config.yaml
num_hidden_layers: 22
hidden_size: 256
num_attention_heads: 2
num_key_value_heads: 2
head_dim: 128
intermediate_size: 768
vocab_size: 4096
hidden_act: "gelu"
norm: "layernorm"
norm_place: "pre"
norm_eps: 1e-05
positions: "rope"
rope_theta: 10000.0
rope_fraction: 0.25
qk_norm: false
attn_scale: 0.0884
bias: "all"
tie_word_embeddings: false
parallel_block: true
init: "normal"
init_std_qkv: 0.0276
init_std_o: 0.0
init_std_up: 0.0276
init_std_down: 0.0
optimizer: "adam_atan2"
learning_rate: 0.000671
lr_mult_qkv: 0.4
beta1: 0.9
beta2: 0.99
lr_head: 0.00339
max_grad_norm: 1.0
warmup_steps: 586
schedule: "wsd"
decay_fraction: 0.455
decay_shape: "linear"
final_lr_fraction: 0.05
batch_tokens: [16384, 32768, 65536]
max_seq_len: 512
doc_mask: true
train_tokens: 284800000
max_steps: 8653
dataset: "wikipedia_en"
Each number is 50 + 15 x the weight over its row's rms, rounded and kept within 0 to 99. Layers, rows and columns count from 0. The size before them is the row's rms in percent of the matrix's.

# up: layer 14 MLP up, 768x256, rms 0.0666, rows 611-663, columns 0-63
# down: layer 14 MLP down (transposed), 768x256, rms 0.0681, rows 611-662, columns 0-63
up611 098:34 26 57 26 46 37 55 57 18 70 37 57 70 44 81 49 29 73 60 47 33 55 50 74 62 38 67 46 54 44 30 88 49 75 41 76 66 45 58 38 64 34 41 42 30 30 30 69 59 42 78 28 30 43 59 71 47 61 44 74 46 31 57 45
down611 098:32 46 33 66 41 42 82 67 63 60 46 47 70 50 23 65 62 53 42 62 77 71 44 63 27 81 59 62 31 57 65 28 36 37 52 71 41 50 63 36 54 54 43 56 51 48 57 31 50 80 52 62 64 42 99 54 42 27 71 46 49 47 68 44
up612 096:47 42 36 35 42 49 49 57 68 47 40 44 47 52 35 68 57 39 69 42 35 76 37 39 46 47 54 62 48 72 54 36 33 48 61 43 70 30 32 38 43 78 45 39 34 48 68 67 67 52 99 75 50 31 60 47 48 35 36 54 46 43 74 27
down612 094:57 46 68 57 69 67 55 37 32 51 35 34 49 55 57 19 49 54 47 24 51 43 59 78 52 33 74 58 74 35 38 83 64 52 50 38 38 76 77 68 51 09 47 45 38 37 39 48 55 64 13 45 43 34 24 63 66 49 49 39 54 54 32 64
up613 104:48 28 72 36 49 48 38 37 47 53 36 52 63 63 24 77 14 50 62 62 50 45 41 52 20 59 27 41 33 47 53 60 28 58 67 59 40 45 52 72 51 35 65 30 60 70 55 43 32 60 58 35 58 64 68 37 55 35 76 60 37 40 19 45
down613 102:65 59 36 38 44 55 49 54 43 68 37 38 65 34 40 20 63 48 65 42 57 58 53 47 47 48 74 55 58 49 49 49 66 45 28 60 36 39 49 36 59 56 63 52 16 65 61 68 50 46 20 49 57 37 49 65 41 59 37 42 58 53 72 47
up614 091:67 58 61 40 46 48 41 36 54 39 40 43 30 39 68 46 67 46 49 65 49 50 43 64 62 63 57 59 60 71 36 55 74 65 62 21 73 65 38 71 32 34 19 60 44 59 40 58 30 29 31 44 34 41 59 31 73 35 65 71 22 59 26 54
down614 090:38 27 26 56 43 58 78 54 48 65 57 48 82 48 19 40 34 73 65 34 64 48 38 53 53 81 48 52 16 31 58 82 49 52 42 63 31 50 32 51 67 75 44 30 43 43 55 40 56 59 77 62 66 67 44 48 43 59 46 27 59 44 37 64
up615 100:58 36 52 65 39 55 27 50 37 58 68 51 30 47 52 58 36 66 55 59 39 17 58 39 49 43 60 73 45 92 60 74 78 46 49 48 31 49 44 47 43 26 44 35 30 76 32 54 61 34 43 53 60 64 61 55 61 42 72 57 16 46 50 52
down615 097:57 46 41 66 58 74 55 40 50 15 57 63 60 56 36 32 75 16 48 41 57 56 22 62 52 36 69 42 31 35 62 70 22 50 58 53 68 68 50 61 41 60 46 63 59 41 50 66 43 41 50 68 54 45 55 55 49 34 32 44 45 52 33 21
up616 096:70 39 48 49 40 59 69 38 58 55 73 87 26 59 59 43 40 46 57 45 56 33 48 50 44 71 61 61 61 69 44 61 61 68 63 57 43 40 50 42 86 52 57 45 45 62 88 44 45 37 42 41 34 66 60 46 43 39 50 19 40 29 57 50
down616 095:52 47 31 76 56 47 40 74 61 35 59 70 56 43 29 35 65 48 59 55 46 50 49 69 13 48 59 71 59 59 35 39 73 31 45 52 40 74 55 38 57 60 23 43 24 47 27 57 27 75 34 38 77 30 16 65 32 45 57 30 39 71 44 68
up617 096:36 49 70 52 44 39 49 41 31 52 20 34 47 41 42 43 68 45 26 37 56 39 38 68 62 73 50 52 42 48 27 57 47 52 59 47 97 55 48 34 40 70 45 50 35 66 42 46 57 43 32 51 37 48 46 41 40 55 67 43 57 44 73 99
down617 095:46 64 31 45 64 56 40 65 52 49 61 58 58 60 68 60 52 73 39 59 48 47 49 43 49 43 52 53 44 95 67 47 62 72 58 72 44 22 46 38 49 49 38 47 46 50 54 47 49 41 72 27 76 32 51 54 22 34 31 59 19 49 58 22
up618 098:52 35 60 31 67 47 54 66 30 78 08 37 59 60 63 77 10 43 60 22 23 48 36 43 55 79 44 55 53 36 31 79 50 47 79 58 33 23 47 64 54 24 54 47 80 56 63 36 49 49 53 40 39 64 71 64 48 44 55 67 56 35 60 42
down618 095:18 62 40 61 49 51 42 40 50 32 70 49 26 63 52 32 45 61 31 38 81 70 32 70 51 66 27 52 39 54 29 46 26 36 43 22 42 76 45 39 46 56 67 66 52 48 52 30 57 70 48 42 69 67 72 62 52 37 50 23 32 34 38 28
up619 104:58 48 26 55 27 75 51 47 13 54 28 61 73 68 43 45 35 77 52 19 45 57 47 54 62 41 26 65 47 32 54 66 66 76 43 50 48 23 67 68 68 48 64 39 33 82 29 52 64 25 69 36 63 49 68 39 41 43 54 53 52 46 40 47
down619 104:58 60 58 37 63 46 49 51 61 75 60 55 37 57 49 59 54 38 35 24 71 32 63 53 54 59 63 49 48 42 52 43 44 33 34 34 48 23 40 30 28 75 47 62 37 60 17 45 47 45 60 31 37 61 72 32 55 45 38 56 54 68 37 24
up620 095:82 51 59 55 33 63 53 59 28 47 31 62 67 44 36 44 55 36 37 23 75 37 49 67 51 34 44 55 55 40 47 75 28 40 31 40 58 70 44 57 58 57 45 54 32 68 49 51 45 50 45 37 31 60 53 40 26 34 36 32 43 16 48 35
down620 095:64 70 45 56 61 09 64 55 34 61 43 70 42 17 79 42 61 37 39 31 41 28 25 47 53 59 44 45 57 35 47 34 44 64 34 51 58 59 77 33 68 64 74 21 54 46 53 45 60 61 60 48 57 60 34 55 46 52 35 54 47 74 63 57
up621 099:69 53 36 37 29 21 65 34 51 42 30 53 49 52 63 81 39 64 55 18 29 43 40 20 60 61 53 47 73 54 52 51 54 64 92 45 58 52 63 56 43 65 38 61 58 44 57 28 70 64 67 53 31 45 60 56 40 70 54 42 56 50 48 55
down621 100:66 55 45 41 67 63 38 62 29 10 57 56 58 56 53 58 62 43 75 75 45 53 55 79 64 57 63 61 38 48 34 51 48 42 28 33 55 50 47 42 16 55 50 44 47 44 52 36 45 03 25 52 48 29 77 48 33 41 52 35 43 70 65 35
up622 098:39 74 56 63 42 55 63 46 51 51 58 76 51 72 55 25 53 70 53 36 41 51 24 60 39 27 43 53 60 27 49 50 57 42 25 56 45 34 76 32 50 51 50 41 38 52 91 26 48 57 58 31 61 50 59 41 49 31 49 34 42 57 65 59
down622 092:36 43 62 43 59 32 33 41 52 65 60 39 52 40 58 35 42 49 40 43 53 51 39 48 51 43 64 49 71 44 37 22 63 39 68 53 58 34 47 26 32 73 58 33 68 63 55 59 70 17 51 27 51 32 42 55 26 41 29 09 76 37 54 32
up623 103:60 38 52 72 40 31 44 53 37 65 51 54 45 68 44 48 23 50 68 45 52 68 55 52 35 58 59 33 79 61 37 40 36 38 83 47 61 61 36 42 61 38 58 34 61 42 56 49 63 72 52 52 30 79 73 60 29 28 41 28 27 15 61 57
down623 102:59 59 46 27 39 60 76 34 64 40 45 69 42 56 48 55 44 44 46 43 87 23 44 39 14 12 19 43 60 40 78 55 22 53 57 70 57 50 38 55 63 59 53 53 34 56 55 52 15 47 91 64 64 71 66 41 41 60 73 57 48 73 57 61
up624 102:56 51 55 80 44 57 70 68 48 70 48 57 43 48 29 74 60 75 57 57 63 29 06 40 33 60 58 48 62 54 46 28 45 37 69 63 56 34 32 33 69 37 38 24 55 38 61 48 70 31 53 40 63 53 66 30 50 08 43 58 48 34 47 40
down624 097:62 69 61 44 62 60 68 60 74 38 48 51 34 41 54 52 72 69 83 52 48 64 68 64 59 36 49 59 55 56 58 60 52 52 26 57 36 84 41 42 39 54 66 62 55 49 48 47 44 74 39 76 44 55 39 48 30 66 68 04 55 36 55 24
up625 100:45 78 69 39 52 64 66 26 52 65 27 41 73 66 57 45 56 58 62 23 47 81 17 56 52 61 44 27 74 52 41 52 56 61 43 39 70 36 52 28 49 53 48 32 44 34 38 50 63 62 68 47 57 54 57 50 56 18 43 39 39 82 43 41
down625 103:66 41 13 62 69 38 57 23 40 44 54 49 42 36 62 82 23 57 46 38 23 32 54 38 50 31 49 47 22 61 52 65 22 38 26 89 64 52 39 46 66 44 33 55 58 59 71 38 21 60 51 49 48 53 46 67 27 62 70 54 62 31 54 70
up626 095:43 59 43 41 38 39 39 49 53 55 40 73 72 55 48 16 44 59 44 36 24 37 49 58 51 55 61 54 76 51 28 43 18 57 44 44 46 34 64 25 36 45 46 56 21 53 59 33 51 58 81 53 39 55 48 19 55 21 30 64 33 42 34 61
down626 093:57 40 82 87 48 46 64 46 23 33 45 62 21 63 53 56 67 66 35 52 46 67 35 07 41 62 21 59 31 30 64 42 49 51 60 44 54 72 61 39 64 36 38 50 51 57 44 53 66 34 58 15 48 36 99 58 42 38 63 45 41 68 63 48
up627 101:56 50 62 41 57 53 47 51 60 61 46 65 45 80 53 47 48 39 41 58 26 34 69 53 69 68 26 36 50 70 29 71 26 26 45 59 53 39 57 68 84 31 42 59 36 43 32 98 56 35 66 53 40 33 58 41 17 25 67 58 49 18 71 55
down627 098:17 37 39 54 44 53 46 49 39 45 33 42 67 74 47 53 67 51 46 45 63 52 35 52 62 70 53 55 49 53 40 43 39 48 57 43 69 64 34 56 46 38 63 35 73 48 87 35 99 54 72 50 57 74 56 65 67 37 36 58 82 42 72 41
up628 104:78 27 45 23 61 20 35 30 51 81 26 50 54 72 42 73 40 49 66 39 45 77 47 48 45 39 51 46 82 54 49 50 42 58 53 34 28 63 34 76 45 72 54 26 51 41 47 70 43 58 63 55 23 48 58 48 17 35 72 57 55 21 55 56
down628 101:33 47 60 56 32 77 29 53 29 36 42 71 46 29 48 41 45 45 48 39 22 35 42 62 26 47 51 66 31 90 71 42 53 67 56 38 77 32 54 39 49 47 50 64 60 55 60 22 46 23 37 41 61 49 78 45 68 46 29 53 68 79 66 43
up629 094:76 64 29 14 45 25 65 18 49 57 50 36 63 56 58 61 72 41 46 31 49 51 41 58 43 54 26 56 51 63 44 45 60 42 79 60 46 65 30 63 56 35 65 71 47 58 36 34 77 23 72 61 39 51 40 37 54 64 47 50 29 37 38 43
down629 088:51 33 69 87 48 44 38 60 51 36 53 41 43 57 30 17 74 40 39 57 58 46 51 28 70 48 60 65 64 53 43 52 67 50 45 40 55 71 34 30 33 52 62 51 46 40 33 60 28 60 49 59 36 62 44 69 50 56 55 62 82 41 56 54
up630 094:48 44 51 64 17 30 77 62 21 39 34 36 58 62 52 55 43 60 60 18 62 28 47 48 33 76 41 56 49 69 47 35 57 57 71 56 60 63 62 29 57 50 23 56 26 69 59 54 13 55 64 69 45 44 64 24 54 70 41 29 51 58 40 45
down630 088:45 77 43 19 65 69 22 39 76 59 51 59 27 34 48 31 49 40 64 77 43 49 52 66 61 30 63 48 71 48 44 47 49 57 56 35 28 14 66 60 41 50 78 45 55 46 56 49 82 53 30 27 52 39 31 42 56 52 73 66 62 40 61 35
up631 110:49 69 57 39 38 26 30 47 47 44 17 72 37 69 68 64 41 55 58 51 38 35 43 39 31 39 53 46 41 70 64 60 49 58 88 46 43 63 71 65 65 43 36 33 61 27 35 25 69 03 71 77 37 74 71 51 67 33 58 49 17 55 42 49
down631 126:75 53 34 46 29 43 35 42 74 65 40 31 40 69 12 69 48 51 52 72 22 39 50 44 66 58 62 22 46 67 45 32 50 66 84 46 52 51 84 56 57 35 30 60 36 52 26 25 55 41 65 51 52 40 54 62 44 60 71 28 65 49 55 37
up632 105:33 58 45 24 46 30 41 55 36 66 43 81 48 49 39 72 48 50 68 17 73 58 44 29 27 53 60 62 66 54 27 47 35 72 75 50 55 38 37 68 35 47 33 68 47 44 75 73 70 59 83 54 37 55 45 83 54 44 58 40 42 62 49 62
down632 108:61 41 64 47 63 36 39 55 29 19 47 15 39 37 66 58 62 49 69 54 56 29 62 49 55 29 73 70 46 55 49 43 30 75 60 36 40 56 38 48 49 60 46 31 72 49 35 30 39 55 38 53 85 41 57 41 76 46 48 62 49 56 59 48
up633 097:38 62 59 39 55 63 40 29 26 69 40 42 41 48 77 60 51 35 36 57 30 54 62 58 71 43 52 42 38 59 50 38 52 45 69 32 83 54 48 46 57 32 41 37 37 38 26 41 48 52 45 39 65 51 62 72 52 62 76 39 41 48 75 59
down633 094:60 54 65 59 59 40 82 46 62 46 34 73 41 65 73 64 76 63 47 82 50 56 57 54 59 41 27 40 54 42 53 45 69 37 38 59 47 49 52 51 58 53 40 33 78 52 81 56 62 45 52 51 56 33 31 56 65 44 36 59 60 52 24 58
up634 089:53 49 68 58 38 38 39 27 58 19 74 72 86 34 51 44 71 68 36 49 58 67 69 72 54 29 32 70 54 49 32 48 57 58 61 49 63 51 28 46 60 45 37 27 43 42 62 39 29 47 67 51 68 45 50 28 43 51 36 35 31 51 68 72
down634 083:51 43 30 39 73 82 52 63 68 69 39 33 40 43 56 25 30 43 44 78 48 67 63 40 47 81 49 45 49 33 45 47 56 52 29 51 47 35 65 69 15 30 86 61 56 47 60 74 97 55 31 58 69 80 39 45 25 55 71 78 50 57 49 18
up635 109:42 70 40 40 47 53 52 43 64 53 17 44 46 81 66 45 63 56 32 42 52 53 53 47 46 73 27 49 60 68 35 39 53 83 31 32 59 34 28 64 44 56 39 43 36 69 27 57 24 26 40 30 37 47 64 94 46 50 49 55 42 59 44 78
down635 122:57 65 59 43 69 48 60 65 37 29 43 52 47 30 47 25 74 41 27 38 46 25 79 48 55 40 45 26 58 49 35 52 43 54 38 53 84 24 50 64 39 55 64 51 44 42 67 51 57 45 62 43 55 63 64 75 70 62 71 69 51 47 53 58
up636 088:26 34 43 35 49 53 65 62 29 86 62 87 44 32 48 71 64 53 44 22 30 58 60 40 51 54 56 58 79 31 55 61 24 40 44 70 53 66 42 20 35 52 63 51 43 29 40 54 64 27 67 12 51 34 74 28 57 44 88 36 36 40 47 77
down636 084:66 57 36 62 34 41 51 72 45 37 33 53 31 55 32 55 69 61 61 66 19 51 64 36 40 39 40 54 40 36 49 31 43 86 55 42 56 56 43 69 55 55 32 50 61 54 34 52 54 61 48 63 48 58 63 63 48 45 29 54 63 43 77 47
up637 094:37 60 35 81 81 65 36 48 56 46 26 57 72 63 62 52 44 61 44 58 48 57 43 68 57 25 76 57 43 40 58 53 39 47 65 44 36 71 66 40 38 70 74 24 62 54 22 55 44 43 60 40 65 45 61 64 43 31 54 07 14 29 23 58
down637 091:41 50 73 36 12 34 62 42 60 41 72 35 15 54 25 45 53 61 37 51 83 16 41 42 37 74 53 46 71 58 40 50 32 51 62 79 45 35 36 37 83 74 55 62 30 69 96 34 40 64 43 48 41 73 47 34 72 41 46 70 29 48 59 63
up638 099:33 56 49 09 28 36 67 46 54 29 40 59 74 65 46 68 28 78 25 54 58 49 51 71 56 59 26 43 74 38 26 51 49 52 57 53 34 61 65 47 63 62 44 55 43 38 21 44 33 38 90 35 44 49 68 35 38 35 82 10 19 48 81 36
down638 099:46 52 65 51 44 49 43 38 81 52 58 55 31 61 46 59 43 15 71 33 43 33 65 61 41 48 49 60 74 80 41 29 05 34 51 38 33 56 42 71 12 66 39 57 30 49 47 46 49 55 45 71 50 44 62 48 34 38 27 81 62 69 37 49
up639 104:61 54 51 63 58 78 30 56 29 54 07 50 42 59 73 65 57 28 50 37 37 53 20 70 39 65 70 63 33 51 60 82 27 66 48 67 44 34 25 28 31 57 45 49 28 41 44 65 59 72 81 30 31 42 64 45 57 54 53 39 45 54 55 52
down639 105:75 68 39 33 54 43 58 58 53 61 59 42 67 36 30 34 56 60 70 57 69 35 48 59 52 69 42 31 37 40 08 37 59 39 33 63 37 53 52 29 58 87 41 29 62 55 60 40 36 57 55 28 63 52 49 47 52 39 41 35 48 40 60 61
up640 104:30 44 35 51 48 22 50 49 48 33 52 42 21 53 33 63 61 78 57 46 25 31 59 52 40 58 17 43 66 51 60 29 41 32 44 43 70 36 55 63 59 42 43 31 39 72 59 69 54 45 49 50 41 45 63 31 51 47 60 54 67 45 48 45
down640 105:47 46 70 55 56 59 56 67 48 24 47 75 70 53 75 42 40 40 48 38 75 61 58 60 57 45 47 51 63 57 27 40 70 15 18 54 22 65 25 76 46 64 40 60 62 60 32 38 71 57 65 31 54 55 61 48 59 78 56 46 24 57 49 60
up641 096:51 61 43 51 83 67 56 52 50 53 32 65 36 82 58 68 28 51 61 50 39 52 75 62 15 47 41 57 55 80 63 63 49 64 43 48 26 20 28 42 43 57 31 19 63 55 41 65 69 52 61 45 30 73 46 65 20 40 54 50 39 49 54 55
down641 092:51 53 44 46 35 49 40 58 36 53 55 61 44 49 67 67 27 61 46 50 36 42 44 66 28 25 32 48 80 45 50 44 85 53 29 26 72 46 61 68 63 38 24 58 48 48 42 58 71 57 59 19 49 48 00 45 54 50 86 39 45 45 65 58
up642 108:63 69 52 46 66 31 49 48 62 77 22 71 32 45 57 60 31 43 54 75 44 43 60 55 54 51 31 84 45 39 36 52 26 53 38 38 32 78 73 39 57 52 47 34 49 38 64 46 45 37 65 42 35 33 61 46 51 27 54 57 43 30 45 54
down642 107:69 75 56 71 62 36 33 53 62 67 45 58 42 13 39 33 61 68 52 40 44 55 58 50 48 55 35 69 43 45 65 52 44 64 96 48 70 69 52 38 59 59 51 57 44 53 74 32 75 35 44 54 44 66 69 56 56 45 57 50 45 59 53 67
up643 100:16 49 53 56 40 66 60 47 68 29 45 28 60 57 59 68 49 54 46 38 13 34 63 77 39 51 32 55 51 50 60 43 47 44 69 53 73 28 56 58 42 32 30 66 51 50 63 33 73 39 49 38 09 76 72 37 40 39 53 58 50 35 52 70
down643 100:78 63 62 46 41 56 73 54 28 82 56 23 46 37 46 78 63 54 47 40 62 46 53 33 83 47 64 32 75 52 51 36 65 55 37 54 20 45 29 46 28 55 46 50 40 63 36 48 62 45 38 38 33 62 51 46 51 41 45 44 41 55 60 59
up644 098:69 51 74 75 47 38 37 37 47 68 44 56 62 54 64 68 35 34 59 32 41 56 49 58 23 53 77 51 46 67 53 61 74 54 53 43 78 62 63 70 84 66 39 47 31 74 42 31 27 45 63 91 69 62 55 53 33 37 26 58 24 50 38 52
down644 095:59 46 73 57 54 55 44 35 43 04 38 32 80 58 49 65 46 59 37 69 31 74 50 34 61 49 55 48 77 53 70 51 75 55 27 46 58 31 49 73 42 54 40 55 51 25 42 50 75 57 33 59 51 13 54 40 48 63 41 44 46 52 70 39
up645 097:51 33 77 54 55 56 45 53 71 66 59 37 44 46 66 44 70 60 73 37 20 56 17 52 39 34 39 45 46 73 27 58 38 62 72 50 46 27 51 43 89 43 56 80 55 53 54 76 50 75 67 69 35 42 69 54 47 53 76 48 50 35 85 51
down645 093:65 52 37 53 61 34 60 49 39 41 57 09 32 68 43 47 38 44 23 66 55 62 45 51 64 57 61 51 47 50 72 52 69 34 41 62 65 40 62 24 61 44 56 41 30 60 59 49 49 37 34 47 46 47 03 45 53 49 43 30 62 38 31 53
up646 100:67 32 70 72 51 50 79 80 42 53 17 53 39 50 72 34 23 61 49 48 33 26 37 48 54 45 35 65 68 24 58 51 39 83 33 44 82 43 45 41 99 41 47 19 32 35 39 40 69 29 54 53 63 52 63 44 55 73 54 50 52 46 24 54
down646 104:38 46 54 48 53 48 27 41 49 65 50 28 26 62 38 45 54 50 42 51 64 45 61 75 68 35 70 60 44 52 63 48 34 28 35 27 32 64 44 81 47 53 45 34 63 43 51 56 72 56 39 41 46 50 28 59 76 47 39 50 55 48 61 77
up647 104:59 66 47 41 63 27 72 67 57 53 27 52 58 49 38 56 54 67 72 40 21 33 36 81 47 43 46 40 58 48 55 44 57 77 55 22 63 52 49 33 65 44 62 22 20 54 47 38 52 38 41 44 47 49 50 25 63 31 49 33 64 57 48 36
down647 110:63 67 60 36 28 38 38 49 60 67 51 37 76 19 55 64 59 68 45 55 78 31 44 38 67 36 31 63 61 70 52 25 81 81 57 50 54 53 17 65 39 58 51 53 48 46 51 66 42 37 61 24 30 62 67 33 45 69 40 59 52 54 42 39
up648 103:69 59 81 24 47 65 48 44 74 61 30 54 59 61 52 59 41 44 50 44 45 40 51 29 59 49 49 51 53 77 85 73 34 51 50 50 47 58 87 62 59 30 67 48 52 43 53 51 22 56 53 17 53 56 66 60 20 49 52 48 59 39 53 86
down648 098:57 40 52 40 61 36 50 52 18 65 57 53 42 52 67 52 46 37 71 70 50 40 65 60 67 39 43 47 60 57 50 32 40 49 50 53 46 54 40 58 66 66 29 40 52 43 51 57 76 50 35 71 37 12 75 46 59 58 31 53 68 70 44 38
up649 101:59 63 50 53 34 20 38 57 33 51 29 63 60 57 53 44 41 89 60 39 39 45 49 59 48 83 49 77 47 42 49 43 35 60 48 72 49 26 35 68 79 45 37 55 42 64 65 60 45 30 51 31 21 55 65 55 34 60 50 63 41 52 28 62
down649 100:67 47 87 39 32 49 54 35 85 44 57 69 42 45 73 62 72 37 25 15 69 51 55 35 64 33 38 24 53 64 60 54 33 42 48 50 32 38 64 50 52 26 38 54 25 76 45 31 57 45 29 62 45 48 60 45 47 40 44 52 46 40 60 53
up650 103:38 69 46 57 22 65 68 43 61 74 44 44 52 50 48 47 28 79 43 44 42 55 70 52 50 59 44 77 48 43 92 36 39 65 09 49 56 60 40 39 48 82 41 50 44 72 49 40 52 41 70 38 49 73 71 24 50 46 59 26 40 60 39 59
down650 106:64 39 87 64 47 60 49 12 69 39 47 54 59 55 45 79 20 47 56 55 45 72 65 46 25 43 65 38 54 38 29 37 46 49 50 60 40 47 56 48 66 31 43 72 53 54 57 50 35 31 89 62 49 39 59 50 39 38 51 56 48 23 24 57
up651 096:25 53 45 52 49 54 33 49 44 56 38 49 64 42 57 48 49 46 61 48 23 23 45 14 45 65 56 70 57 60 30 34 46 34 51 39 45 23 48 46 65 31 11 26 65 69 36 45 42 53 72 35 74 31 62 53 47 72 27 37 51 31 65 55
down651 091:89 46 54 15 70 52 51 33 66 32 31 43 53 62 51 20 78 36 54 36 59 69 48 53 71 58 56 45 54 33 21 80 52 79 60 87 36 53 58 27 24 66 43 56 54 29 28 50 63 67 59 59 46 70 13 43 29 43 69 35 75 62 40 48
up652 096:60 26 44 45 33 47 41 59 60 45 39 39 43 67 48 68 24 58 33 44 57 26 79 61 67 56 47 44 43 46 30 51 70 59 51 51 52 26 55 60 61 77 33 41 62 54 52 54 54 30 57 32 65 38 52 51 25 32 69 61 33 49 63 53
down652 093:52 61 63 32 47 46 40 57 50 63 51 30 35 40 39 68 62 45 40 64 36 41 48 34 53 63 25 57 46 48 69 31 41 57 35 38 46 68 50 48 67 50 62 49 57 57 71 57 56 39 55 44 42 64 37 40 73 59 34 41 57 37 45 44
up653 108:28 64 51 60 63 55 43 58 26 32 22 49 70 77 35 55 53 43 70 43 31 36 58 54 53 59 38 62 48 51 69 34 44 50 44 65 42 67 55 42 68 52 38 55 46 27 40 44 40 52 40 49 65 52 71 49 32 48 59 59 40 29 44 47
down653 115:45 40 38 48 40 37 33 53 56 44 71 33 48 00 77 48 57 28 33 59 70 50 53 35 39 36 40 34 65 37 46 46 55 59 57 47 56 62 55 32 68 60 42 46 52 50 77 72 78 73 52 27 30 88 43 50 49 72 56 53 60 46 53 34
up654 096:65 56 39 55 31 59 60 75 57 48 46 59 41 45 68 64 20 73 34 65 39 60 50 71 13 45 47 45 56 41 57 69 52 46 51 46 40 30 28 57 66 55 41 55 38 39 29 41 62 00 47 28 37 58 65 42 32 29 51 61 47 15 70 39
down654 092:43 03 72 62 48 53 26 59 53 47 63 42 56 41 41 45 35 41 44 43 59 55 45 70 64 38 63 79 41 36 16 46 77 43 45 55 58 53 63 44 68 24 50 35 50 54 57 42 44 46 42 44 72 38 39 54 76 60 65 27 34 65 60 62
up655 101:59 40 25 16 75 21 49 31 33 52 16 58 57 65 49 39 29 33 45 44 28 71 55 74 56 46 46 58 46 47 62 65 24 45 50 43 58 44 48 45 69 60 51 43 44 52 55 47 36 59 55 42 03 71 64 60 49 37 45 54 44 50 45 40
down655 102:58 55 41 40 53 61 47 73 54 62 39 39 43 39 60 49 72 53 59 28 32 53 48 12 44 32 35 65 48 71 72 49 62 48 43 77 25 33 37 31 47 51 35 70 54 69 69 52 33 76 47 34 64 89 56 38 31 48 41 48 47 30 39 11
up656 090:39 50 44 62 28 50 54 76 54 56 49 75 51 46 53 32 62 79 57 38 64 37 50 71 30 53 43 80 57 29 58 68 77 56 61 48 77 58 22 56 47 42 21 52 17 62 64 75 30 47 43 23 41 48 55 37 33 49 52 65 52 55 32 43
down656 087:43 66 77 40 53 49 57 53 53 63 19 39 40 40 53 55 38 37 74 49 39 43 37 32 54 37 52 52 45 58 14 36 19 51 39 35 55 29 56 49 51 58 52 40 64 36 67 45 65 48 63 65 47 69 00 49 69 51 55 39 49 43 42 50
up657 101:55 66 48 38 38 42 39 40 54 42 06 49 45 41 73 33 48 73 67 40 60 22 65 64 65 56 39 78 63 79 43 21 71 65 46 76 33 48 31 68 46 32 22 35 37 57 60 57 32 84 53 20 49 30 46 45 31 38 39 28 68 39 57 50
down657 103:43 50 48 36 59 25 61 25 60 31 44 57 18 44 27 43 61 57 71 46 61 65 34 44 71 42 52 41 64 43 33 42 78 57 79 23 70 36 39 54 79 65 56 57 65 51 53 19 75 60 52 69 83 35 50 59 65 30 52 67 52 27 53 78
up658 097:45 48 43 45 48 49 64 50 48 63 67 56 41 82 51 51 66 41 71 27 50 42 58 41 42 54 31 28 47 63 59 45 78 46 64 62 45 50 54 58 63 55 30 38 53 31 25 56 36 70 54 28 37 60 61 41 31 62 45 61 11 33 58 82
down658 099:59 60 32 47 34 43 61 46 22 62 22 55 26 40 82 49 28 48 37 45 41 75 38 53 37 79 60 53 44 30 75 45 13 56 33 54 74 38 35 57 50 44 63 38 37 53 39 48 51 50 44 59 74 65 42 33 38 24 67 57 82 49 48 27
up659 090:22 64 42 49 43 40 59 69 29 72 51 42 70 41 44 63 70 73 78 49 38 38 52 58 28 49 80 40 63 52 83 34 62 70 67 59 28 40 75 81 36 54 48 34 40 38 33 26 21 32 84 34 61 45 58 49 48 53 40 34 39 34 36 66
down659 087:68 40 60 53 37 39 56 57 48 23 51 72 45 57 60 43 54 36 67 50 62 66 56 63 54 23 36 71 68 73 17 57 41 38 43 39 75 48 71 26 73 42 24 66 57 60 63 55 72 57 09 65 37 50 62 25 62 44 58 62 67 52 73 47
up660 094:44 74 69 50 26 66 43 37 58 54 49 73 61 65 72 41 57 46 33 39 33 56 56 61 48 64 53 73 68 60 61 63 51 32 31 56 52 51 54 52 58 47 62 47 47 69 36 22 32 62 29 42 26 36 65 91 63 62 61 58 41 40 57 73
down660 088:57 21 67 91 50 45 52 70 36 83 33 57 86 49 41 42 66 46 53 48 81 28 45 63 39 56 70 48 53 45 83 67 54 82 41 40 19 41 53 54 50 50 36 74 68 48 52 70 43 31 52 29 42 24 50 23 53 55 27 51 34 53 25 62
up661 104:29 28 38 52 60 64 59 71 33 50 60 47 22 49 44 34 74 51 55 55 37 38 31 41 22 45 51 72 54 51 70 54 39 45 74 62 44 47 55 66 41 35 67 45 53 53 65 51 52 55 37 43 41 53 63 45 26 27 69 71 64 59 49 57
down661 105:43 41 42 68 44 33 33 30 50 73 27 60 41 39 76 59 56 40 54 27 39 25 59 42 55 42 70 48 60 56 54 57 43 58 55 77 67 46 36 49 41 49 30 74 59 54 53 34 59 36 42 47 47 53 81 23 61 42 48 50 33 55 52 33
up662 098:44 25 12 30 55 43 50 64 55 85 11 78 46 48 57 54 43 72 48 44 39 44 56 64 57 45 48 51 66 59 57 62 44 42 65 66 54 51 42 56 40 39 35 69 53 45 52 44 74 49 36 33 44 34 65 59 40 69 77 51 47 25 53 55
down662 092:67 61 65 51 53 44 50 63 45 20 42 62 54 66 41 51 94 40 72 63 46 40 22 34 38 49 45 29 69 48 26 43 65 65 65 40 38 40 53 44 42 56 41 29 50 59 69 55 21 52 67 65 75 30 30 63 59 34 51 50 39 73 49 67
up663 101:55 71 43 43 62 62 59 46 37 42 65 64 38 56 40 59 22 58 40 33 34 35 33 58 51 88 59 56 32 46 58 59 48 59 46 56 42 50 36 49 55 45 36 67 42 91 55 23 48 18 58 57 38 40 59 74 56 60 65 68 32 39 57 38